Each number is 500 + 25 x the weight over its row's rms, rounded and kept within 0 to 999. Layers, rows and columns count from 0. Numbers have three digits each. The size before them is the row's rms in percent of the matrix's.

# layer 8 attention query, 256x256, rms 0.112, rows 214-255, columns 0-255
085:500468472511534463483527477495503520500515520475508482482543495517531472527531505475497513468533467509509503538463493521513485489472495474496488508492487458510482490529483541480486508508496519473480505478524548503495502524522520504493521507489517533458474498518492506532493493515525493506511524504495550502490483473524502527553471533466503527435520496496506513507484502493502459531444502530510581499482533475527522496505532478506475532507487525557496499499529469527497499505541515496555502492524460495494518472490514486515529621439537446517502534502474484504477528482527490490492504499521508477432527522520489519534460497490524552503506494520480550517503514484519472504524495500511522493525518475498516525531502509485483485466527468501542520521498547475483495461518497
088:459485487488492475515477523526498521515571511467520480511550462516510489510473492453470493531459499504476470524548485470512527533479516519510493465508489497499541522460484432445474463512468520482522538485505451519501492529489508526510514478528474494480519477488550495480493497511471494500493539482520507509484517534502478480503495514543529470479500535529507470501523524512511472494511531508506535532532503527489497480489459493559508490523525519455497512436511485496462482465482484476496508483493578482525498458489497524516484475488518521490531500461494530496482479510509479498490519532507481476554513504446492512495505498481506530512480468468486499477480500490512437470486478524450520495535511504496533512469498490431438504488454511489499478510479504497503473490511539
086:502480504487485495525474487484453475473514507512487501529485505488469496471525517482521542507536490550468480511518513497508470500497500488551505519539520495499509492523437510516589498516508462470476497486472499529522514520513494538522499513479517524522547476536522469495517540482507481554490519536517493471496513503525475498549490524495530408521512480515453486437530519507476507509481501476538475480491502471522488506447519502465528516459505494493520529511502476513471534535489508531516487492537496486476487548516496517459465495512509517506549461488516484501496501519457478541495504496497515518537517455476482532500490456486538512466469486500525531496495524510477525471507471507525510485481473503543504522501496543530461489490446527515483509468512486545524498496543519
091:501486466512469484515473462513517460486491506462496486532467507452505519449491489519514496502517511534457496507496525475529548483507537476475489471520489448558539488507510505467541475501520502503497503536476531514516482520520529527546545494459523471486508501516492506477491498526520495484509461475495496499527536440476504501480534496495564461468524502482508518522485556509514484543473465502503516525524486486484501505493474526558527457449494513497484536450517522487481488462504515500506529486516542465487482499508510521467515482528498488510506500511477532503547509542478475497503510478536499495483502469502487498574530523513530511496524511472512517510465453480472515501534517478492520489516472518536454456513520481510479528512460551520507494506551481545476477528519477
088:479510480509498517496482516521494487518550470453469504492450512501517527508495513482513480487491501469494457518477500496472480488522488476457486492479570509503515457465522494519487480534488483521535511469578485511470501496528518547510527506488508527524505462519499511567501510483501521476498472501490494464542531548460518485529504487500498543445501462507472466501454524503494507489498529452530482518523519448456507475475481522515495538499470457495504548503520490470463510494486474516538494500525550476484512460469504500492485515541508508512480474484511465434496466531490497478530502502502484521542517527528500491514466461533486483532503450478511491490511490518563495459497489502510502519509478483522510480478502486471478493565464526533480536476507514508503513542498484
093:493525513504509456499472475519490495521472545497469488488508486524467489509527483543498556476479547519537474470493530485512483500495476458534478513476506490518495510515521474470494512503503499511524504525453498520512522537499449486499493436443539508489538478442482487494482500558524539526515522525478482471492499504492497465460498516513534487486537497475503483516474592473530510524501498513463467491522461512505510528548480501509511582494514524499500528512502527491516470486512480483501513497494528452482520497518500525490497497498504495488538534479535514510486492486523519492497484530488434507488474505507535488499463501516469508492512486493532493532488518492524530513452449535496468508501449480474540491462514512492510531475475487494480497518474489555553520468477537
082:486507544489526497517544531459440546488459486531492492530515513497476460511527510509550573487493526516492494517493491467496491505497447523453487490535490532494493524493492466491493532508508531494489466510497516497478517490511530504507552519550463470481510498494474457453440510486493510480490512503491495484515493498487494490504520472459498494509482513524487503483513558467509476508501533529457511481494521495495514522479487516512565513454508513494514501505496495503487573496529493503499532474474481497483504544521513531535489502490484446486502514531523568562496487455523536494473515470489469511489514496520513483508435484522487513543507508482508514479484531485503535471462506527465464526479522468484459551483464502461500506483483519521498513514507497537466537494515504
085:530512491532475498452555485505557516500515484514519526520515510485481487495495478536506480473466518514461456527522469489465491485493478501558533465458457474494481483481511503475529525501480486499520493505510521525483495507512501521477550500485487487506479518486550539478502530480524486503548514509523513491496527507494501519415469500569507478507482475476484514490525519493464536498527505504468512513498519549524526504512469526476487482538508481522528489468500492463462477507504454459456493481456532521476524516489517496509536520490512524515521537496489531505530415440526537473498520498512517481520479478458512459498508499499519498465506530459519464477467491514500525476517519473488536439516473528501516487487498466522486531469511519480487494470514474491540497506485503
091:516508484522475513513533482517479535510542499550497462503438476520509524473527462495531470483485501470482522497500493476536471519576527530486488481477537529464480487478495528491527484524495558489476547502505516503500477488491524524466513528517462499465505510514506478473493509476506544477488532516483463521527536500514524530517538504529517489437501510517531499499545516521484495546523499485504486518484509530501527480453504496495466500502501492475521505520476509510501478567500506536498513489515482505472495468496469465521487488510460498527536466519500459531524517460526507496426495470487510498501529518472464522526505482458483521479494528494508499490511552539526488443507503513514503452497499545492517503468488495547533549491460454475511488520469491495534530461493478
082:467514491482498508471480475436509496467525501472480468541502505482525542523481512461505497513523457489508497503523525438495504591489496519412492510542511549489529513531520521470472482496450485495492467505475519497512495468525504477476488509472490520510508476498522492523481479498531489476495555518459470504488443519471530511537440533509475535482530482535494502500470526506516512538502485516535464543514527557489468463524538516502480492457532489485525462494489483501490453479462507506481541523534446491495531500520485481488522516515519475501508508480494512502503502541528517507509498494509499505464463514507538526504547490510472492518491489518506497508547485501492516520473492519525543498525524482532468519502483465510487477485519475500546513521478498526476497488534484
084:502553493533500524516514498531478517489443489497533490488525471449453491485528474464485502507518549498484520484509470465523515492476486471467507550489501540494483465505470483533485500517506514494515475506447483457482532498461513516499480496510474509512518490499504507484543519466542514532496539515520477504500492473528488494516495515532489543500484501469494514474503515507519507521466532499535500555464509511468478517530500489492518556481485465494489474473477576536489511475485494460494485448498511488494556513458485502521487476427535489505487518489509553484479490519515497486509444474460485528533483472544496510481496502530509459509524537482562487525500465544491483471496518500476506498548530496504481461494494487490454495476455493532475483462481503509527491525501475
091:535518511539519526482523486503487482513524466502483499509490513441519461489458490491491534514518554469515498505516443485532572514518491462529476475494483499471503488507518497486486521532489529476475456495559496503485517515453498513511503501496519507465526459526499531497556463466505483482518496496498508566506469463462501541502503508521493478539481467487503482495493484504487542496487469466526498509525547513507489438454527521503506497482499499471487466526475508477517479499503451491468497429525478488457498505543526526512503528525475490496504532533504498507514491507475485483486484455514528523532476473536517493546506478482498473511486496481491471558493483525520444526519513514526474489476532511515499495513480476475523484494472545573512524482519507520517492522480540
087:517505494556514506509484526511484512481509502509526480532480473508489561478455533528494520531481498493512510524500520525518519532495520483505473505502463443506502530489491500494499515484478473527479519503513485510457470448554495486513501520524468543445492505506489502543544489534519478478480469488510502499461487510447459473515517473519499468494471513491521461498533544510467482601501524531519501503468482523519546515496524500459466491505513442481525501504495483477522501526492483475452469517540510503477501518515515504543442477490514492461472543473475531503489459495490525493532503515491489539499484463519559504496492507504471513474500490508488540494550520476540495497534499501504482516460486485501508459468479508521528534471490492475535484507486464508508491501443470
090:511471454511537517527463474470492556466536508468498537506518526483478475496506457526479546531522501485501501523475532464493447498529544492492497495526537466482472481526514516554500491522483532463483511477477482508454504485511525497486499490448500491526537489530476488511489467496533436520479551480488498520490518470501470506517513537480531503456529500505471512515482527486491502496522459510509495522471478505501503502486471461508515447481486505457464505502532496502539537465501498470494508512465512479492514492498522452524517508532500500487497518487499475504520494530490524469541503501465555448518510460520507505478531518456491470473531507524520536508587497482521522493530489465507514521531499508504500489472537522519548503507486496499517540553484494453481467477524486
092:492509503505527513482496503521527547486475479520480514518488466525535473483483526476524542522488518470465529519476517484467501493460538516498517521526481526485475508524497480523513484515504500453477481456468479490503488499516509525511550517514505504482538478522478493501503560500488447507490466482518480540470501491522503484572553478495472482485505478501531491502504484496472507508510495447523501496496484468496509568494475488464446469485485500488519501479517421434539493515516496438497560514491534547511529468546536478483505498519542488515505492498488488513500496508546509522530497524479529450570530455504474501514475483510490489504488506480550507495515479503492462509480526487489479539516476482524484495526477501535464498572493492482495478492508488513491520496492483
095:435484506486470495517472522478521488531513508482506495504514472503528508484449517525496446514453539576521474529491483485468539501510499503466503530497505501519481512510504501501495486472472483492531550498526508464537554475445525530480530476519502488522511502549477465538469520498516497485526497527512486481516510512507537510455501499449445512521528510527497498506496521481510505500512499515463481488528483527551524545502500498478516458499477513505519505496486526481489494514509481527507465546509443494534471546521510509493503477493481529485500522482515543505560522501453494497515478530522517482480512460480548486506507509505488488525517488498505460530469480519479485505466486521576497519530498496573484519561516523519495520476508522481494475473467454471477523481501496
086:427531471526488482546494521505495424496511491510524519503502519520513509463482519488468485567500493485511484510462502497541536478473544521494498516527479518459498486546487487495519495525504536491518473504492519521462480516453501512484452472515501507498512515543477515508505539494562485474509570531507503449497480562537477504456500485499522517522482535494515471534491494497492510551487508514499504517508468488517505494530463519507511428516512495511491471470517479472480484484494496512506513503486485451482474510490484515511537495467429509456524489501486477492475518493508504555466488452518536551504478505506482517475528502475507492524526519536497500532498513509494478495480476545492512558512505501529465540488489476503503500534511518500502462528532523531458520494507469
083:500510474477521525509511507526509531468486459525534488484491527531527471497507496539499517534474532507493496476474506517535494519491509503516468507529483526519545499514459532496501497490512447557482472485478497536475458485462511551500535493497560545506469492469479533489516499512489525541503512529489507508495431507481501517499490532505529537502460486494530510479501505490525483504494468467527521489493489504564484520529462481471490483555460531509503487501534512482547486506546460481509489490523526464513506501485526488496500498500492418495495522496495473470493543472473492465471551492511493497488490558496472500493540528508517527511471507478450489498505496496497499477472504523467519515481500485455501544527467498512482534523480497498531505434479551486477529442530508
094:524501489510487435492489471510474516484508527467494538504504512487528525501519502495515507455492498440493499496553492499483501503541493468524493516480469497543449485560510526501497543521538496526504520505482495482511480486514509458475508478466514470486519531500537471479505523576538483472497447485515513508464472481482468484539513471493551498480471520510474515504515502514522526497451511503517511527493538511500494475510492484514513483504489481499494501515486507486533476503471483506485501437541522596499522457511522540499497465490509495479505510517493495482486532507532494526497500498504526496484475514476489498543416518492516451495528507513467487541509489469512538521532506550535531502482494546516438505514542527492510513529489494484515527482454525501527477473478516
092:566553491538538506518551475482522498522485477513536515524506519490478470534506530562488532481471552519482460484487486507504491499506461476484550481503493510500467484479513526501511528514546476504510503542518503486515520502491493491471540507488510536492516486477491492515524496473501485479479503450511492507500555525456484494517457466504507531504517463484441504555512483520484487471507495500540489494486489531514518507510491481508446439492553520433509519478482524482511507499518517483472564472513508490515509528528505492508499519540484511478479472512486537501526510497469518438497514534494504487480482514464546563451519498507514460496489499541490512511504477510498493469506493502521501475488513477553480476480487463471467485514538513484496495500473471471478490471487560
094:483539530493492502506507515560499478467517524484515451510513487456514488479502512501483488484514480499522458503479425525473525497489524508514545480467501461465511436505516531507479521551498492496506437517498499508495493521494492488465470506485520478457495494518516497521505442482490511513472522503560535520513481479470520494461457466483491525484485510484448488494542520511537485561481475496571466487515487499536519508502481480490525492520499521556549511488451478497485485524509520496547511521502545470511502485474522482554512512507521475494530509514475501488494487478477502526503526471495507522510512493441450505506487495445504498524495507536476508549506485533490518494488486476487545532514457504476469462493473504466505505515531524480509501517453505489450505520519505
087:523551482476498522475482506477493515527509473479516474503465500512502510482500507487518491492540488520523549509491515494512439495483481503494473450546473472501475446508515503518467530456478516485502528498517488500487484470498477544496482530500525473494502532513506456491500549475473509502501478463516506478472525505528472495464453484505519496486486465553555506533542512508501489522468453488505473514501490500468488496480454558541540546538519508478477511534484508476504467493505538508437493498537521480496498486477473489521498507556481451498488495515485505486535514531513477503531529583533524478493507522513458484549479511522520504494506507487563514476507532467490512512494516481538477512461507498491518506523533479493495509477502550516479527558473540491523495513532502
089:525484471465545483494541546510497504508472481473473500498465547475490468500462525519474499502466519479527480473486526460476530484515528513491509529497542471485506485434501567502514492466467471487496473496517524533503497520535524530521552504517511476480447497540487519492515514506534535539529521494469489511455501517508488477510478495493485487500494516521469518505489500499521478544480503443519490486453496525486500505492492524533524527515524513519484499509498516508456524484500517536476463493586470479503525555507509456504504557503499514494498475532525489461485444534457490480483492508492550516501498515489484482501494483526510527490502511494482536494520477457481509477499505512497496481489514515509512486512502467498498547448506500500514490480508460592463508494447470
098:525521497502496497500478476476481481516516546537480492459484452468495478509472549496472499454482475521544554515505525520513514515554527472478501506478496477558490549486451506476513524499506455488496505510529489486471524480513522525486514514476490530530478479493476515518519515471558505490479508512502546511510506514496521530507498469501484561510520507503478484506489479499495520465496484498484463530556552520514479519484456496487499475491503481488522480476502498510499523505496485545525486422482523526511491488525488519483482511468505525498464512516514475508525505472492543510474484530502489479547452460488482487476481463513494490526526547492526508569535562503520493509552506490511461502526498493449527476547539500466479476470477515503497478519480497556460483485504492
090:476472470464442481530508514512496522540488501508464494497519502507500482461495446519520525516536453484532500488537496501520488529490492531499464544503486507497489454537491587508507509461517533528486497484553495531518501515511491510515501513472470530530492518536469520491439491454503465540487499522507515494513491521487469492497522502498501489482483535492469472464477528470516544496536522501499477498511518497487492515491465504483442494560530489455519503471505514506469558530503542513520568497519492501524503529479513467530491450492472495474505489529523457504484474524512443485558499477518495488473559484493488484507508527471500494510483536520499489504543449535516523500477538477487484483486494512490514531502509509452458499523501543483517485490499512498471475489497495
088:494501453516474492526444540501498505506503486467486522513477495495513495490544534505497509489473491471477455477531517465513468524497490487511543493548536466540462522487533482471483473468508488485534495489491494556470524508530523515513465479524476491496496500500501534510508511483494502523481501516480532513539529497457466472485514484495553492495477497469514580493519547507497473463524488508549501506501498508501506470516505503453549503517516498478482515503486558519448548479493513520484453546472530495517477506484507492497461543523505490525518507546517508495485490499533484489472521484534470501475513458500484546531529497496535505477524475466479491566514476523514482474510448497512462483478478479468474518540475505533477516463538532463478488538511540520518481479502514
089:482492465496545504499539552475505514534518489515498476505553490503473505508489517481464495535556473472487493502539496484541475501475507485513558505498544492445522490453520509494479485461498453511505527538464535474489520563492504484518501510506508488527524503504466512535524505456539517504484503508479521546480539499500499494520521474541490472550462523471493467492523464474470521483498517464520489494512492497574519480535542498490474482492494523487505478500501504505469503542436514498515489470499462520499492496507526509517498498500561511510489551493516469518498505478506507464444497527469494452442495518494472477478505493460515528508502475500450490470512491500532496505484463519510470510533521488507452516490488491520471514479505511528501508499453545484537508548514530
089:577491478535483462531485470520512502474496470509468508452496533474483503483478519503530510513524509527488529515510519477450501483478523516455508520505517517477480538565495478528490446551481496512521523493511507496459521519508521589500565486496510533475480522524457506455467534500506531518469517527497498514511515517462492528499472555503509509467543517484487464510512516507486529508481503442490524504496517510522464502525502481484495510489525481494479484488460489551527500503487505541523490476497534548481501493520500477505495528493480533492521483538509502492473523447497483476531477509505471446482516536484506494502537508475514495539514468502502476503471487558500531489535502473491509531521502475454496474509504512462490527478518480499522501481461510491531485490527566
086:476495514502487479498514510532453508498533485474507467484505510447451516496496546513487519484517484513463466511498474479474478503487508545480529481485501531506532467459494516471517486468496509481452525506507500556518486527541497521495483508531462487512533524503496498498475514493493532488472503489472515519517509476471481444486502536539502507466551534492509488532473477489507449435473512480495457499503507513506544481540466461495500512523481502495489475513522488459509486504537502510491513471511514486510503461489484531532536476516548528437525498515517482469450472537491467471519536526517489508481491484505497519499517549487476537495522496464522537489474544476524484445481454507502528523540502500527507478522477523580467520453520520485499511476555487497492521507496524
092:538538547513491515507509519486505529509456472509511492508490468469499509516487517530494508558557510486515528468496464472467540479491524568456511457526488489530486509554481483532526523493488486485503527499482485542483523492507524504489485541488500505519502493521454521508526510478480480485511512455508515482496456495480491516521514521514469472447458522492511499450457459499509508513489476476497515506489504543516498514452517486524514467504506510511542506484503493474507479499478519490532457488525513472552462498502480471458504503546519495520507485476506542488530527523440506517516469490501507514481465552510485487481445487487464478521478515481482498476497517498495474510488444481490493488478498555509490478530504504515598472481487543480531482488538550502487524491521510
095:546463481495556533521468486484482480515474479478494533497492529466463506481519540549524493486500495519463480497485475525512549471503495492545472488488533543477544473507520526497444518541470440465497517481497519487501475496485529497476483489515501484489539505498536500495506529495510487500517502491505536506500495488518470505526457501476482501538465531477525518507524486505495538479477495514521510529495496500516454511511557508461525479557491517496508493519501514511520537514500481485501503471514565523506540532473482439484498498481498465474532529504467539526491499498521506489545510527504475487456481489523486517487538451530458510515488491517486468525524463530571498507497535512506457487561482505471521485516478469457527478468476489519494504467506503499519546475454512
093:543487496508467478527476520511533507506515495528518526486471480459480466482442495542487547496506483495490506491477465506513551497514488502468504503489487461484525451502440524504508476461537499481446489464504469497494526496505519497563474495497487521481487526494538506515501526531540557473441502480481528507470487512488475455514528485521514523490534519465516491503455499514531518532563516492502489478439492496499496457517502507478470504505505485510490503479525498525489519478500488490506517523477480487495475538538550480510535497467539563511507522501483487496467514477557496500483522460505508479529535481486468535479508491531481471475560490501507507519495528491482468499464510470446519463515481503538517494510516503473503514501494494481497483467514448488481486524465565
089:525442536466466486424481541469513536509530478474489461518533512502489521477505509471507530482536487466509542492487491482490538500551482496482495495502493472521504467490509517518478502505474526519471531480489500487481469492485475451470504480499492493485490477496484515455484526494481500544464506495525492487468510535502513525462440551533519475491504483485527542540519510541513504510536515493495483485472483513542478533493498540479464481461544501489494490528511499505498535483482503533520526520519488544491494477494500535520488519496489474467515530486501512482506509496469461542554559498496539526482512474535492506489496538516491553510512545482508513495478483511565510496543481521534438499468533477469527473527511516505527467532473463491492502491490516520507564498512492
089:521533493468536521537504492491482539480483534503468482511481495493481505510495519473452512540494497511497492506535557482500525462525497497462518509508524518490457471508493474506474481529479492500533473481504531551508449506494529473465485514464453504538533493504545508523507514494505503520451543513530448496468461511525521493490486507517475478512484530496484486511498553450536472503497501508519520523490440515499557480477481504527488487501500546533487500470518513497535450490519496453460502517480519508565505524516524509500485544501492515463487483507501486495458534468484525550520481492467480514481536472442490467497505474489521504480469489482498487539493498453509493501488457487487507508472499484483494475490493435469519533507518542517550464491530523518499510482559483
090:538548493492522470458447507468523560507542474499505532521463487483502461482498470475501463462490517494513471523491509517537458506515459496505533514461478572495477538489511483490511485502518446471518506526522459498524554498503535492458507492510521520493503510478494494508471493482498493489501493500487516456524521464443507519520548500533551469482503514497504529504520482524557520539491500524488499455526533496478487500481515509515508479494504468474571495472501456541488504521512528517485543475496541545490481473530491498473483537481493484485471516489509460523515485493484505484514506481506556504486505507526476481497471492505500524492501487486469484529469445531504499557511549517512468494485492495506500470513505487517467522492475519483455483513463431493484473520522499
091:512495493484516492492500486492496500517490525552537493497476494516516530542505501487508491500525526511524515456473513493494551563514490494483473541488520470483535548483424490474544467479510528517480507527530550510480526469492532467498504487534447518491475491494491519496483471536489508495499508513481545537496510495492518495537493462490524512505464548506520483522464477531470495523514501489539457525494503477514483480457484490494514540515443494466499464526464509454506500519493446518503462515444536502506510526510489533491489549525493463452514486490479528517449495527519502497540492512504457453460522491516497523522498509493521498494509511514519498541505517516510512472438542514486484436517485535506538493480457523521472531509493523497485499502511497499493553482465468
089:473530466500498507455488564499494516476503499500532509523547469509547481469478490488486506525482528476497545485517512522498509476471474509524477487548472517537451557495505508519460483503525521470542501468516511498517486494506482506513473456539479480490513533508528540528516532528503497501475552486539470465507521508491488500485480523524487501506488513485493514534481515494493539502468591515511501526510550577490509512519485489469464453465495546516528518522513477511505509452516518504469487503484494466550519502540526463533456497548500500504514510463516505512500456500537501489536434493490497499481507515495505502493516454477512502514450518482473505494476501500447502463505503519497498507467506512506516489539468479491528537501528481509488454516532518511467467519496493
092:494508520495462523524513520443508484515494519519522517479448509479505484461539531472446523519493527502555468466479477474537535528468520483477472496490482507525487470523533501499522525491482508468495567478495499477506520494499473500493532483534423523487504492499475496521501486522496478515483487489454490539503446526482488483503528486521472487487489466479481486521498466509452541495477500520511488490518470494531513495502543558539511446486460468481497537547502474521543499516557504480528469472466493528489486532475520498490459515469469511543505502505484486458484483503514500507504512510452515490476499483515507538551513542519506531477452484556520494500487516536477515497496507517534541506517496532464498480468500513518549490455529499496502493529477492465519485489510495
086:510558518482516507477471522546496460494482507456513503518522496507484501504497475464536498511529480536537518497525462502447502524531466533498525490484480532510497493461500482513485516490477481466474499467496521505486494521488453496510479511501503454455499484534499464519487476497521455424518535499503524489475505497476508486569545493499516511471499495483553501511501496526490503460499481537555502521526509494501542549499502523507505519478493509533527488465485470501540530529497507523495484532460520462430495537461453464496486500524519492508496528490471477483491522464524512480488502486498479467467498518446506465500462518463450500472490508522513493499498453500527543519529471492515496470470534505483495504500555450521519487512479487503490462493485526453465485530517482
091:512504497509467543505518509509497531498502500470535431543494479493501465473526512503473518546493482489523519516504502479481511509513506469530544492471514512472534488498504445502513486509505516512513470525518504539428450442505509450494520489478502483517502484526469479466485513500499506567487481488514541510508511446480547540449522479508480524524501483523484520484487526470508499562522476475511439457560495474488503508495506507475508464479533499476477471510491507514496498518547524520490490477570526474456497501442465477522498493513524514504470511512476499514489536474477479515513501479527506489514465501488513444521490481503524496517479538538502503517507499489505513519512487457514547525470497514514443518507517510492478527512488512528457536472475495536482499466466484
087:493500506499491509513524496509456507447531497492452521464499444511486532478482480521511502532499523467486531493510514493509512534535497561507531512542473550524560517451489450508518522491478509497454478506476507460528444502518502518523514455497501494534501490523501522529530498522466533504533530482477498481496532483475462501522519534522532499521524524520455520504466478489493501481513491544482470475517485531483485504503505453452566520526482506536513483545528531474499478484472472507533493488501469520487530490526518447532523507521498492492487513499490539507553493528533502471469495489544488480459479508520483495482538468481503506549514564509519497504519494495475495499446474503492500508496516502472488479512512521508487519451542480504467512513541450505491522478465519
096:489545481512496490427507512499475484513489502491473509490524501495520551493561482543483559456481474523501489435448498544499509495483513513457508470526535547503476504478512493504531513454534510510527500545480520512499516503514530495512488496540509507535502511532503516493481533527497498551501493507546458484540491521499460494473503544510513499513542527496501477483540496512511494491469514486491514482484532508498512483466512508500452495525471511472516479490525524502487514527502489527494476464505517490492440483487491505454481472511522538529489502541436504492559482496457497479466504511451475512522501490457547524524506527532497482504487505497520483495486511492515462498467499424519525487557526494470478554481519475491511510498492510477494460499485485529484476461473478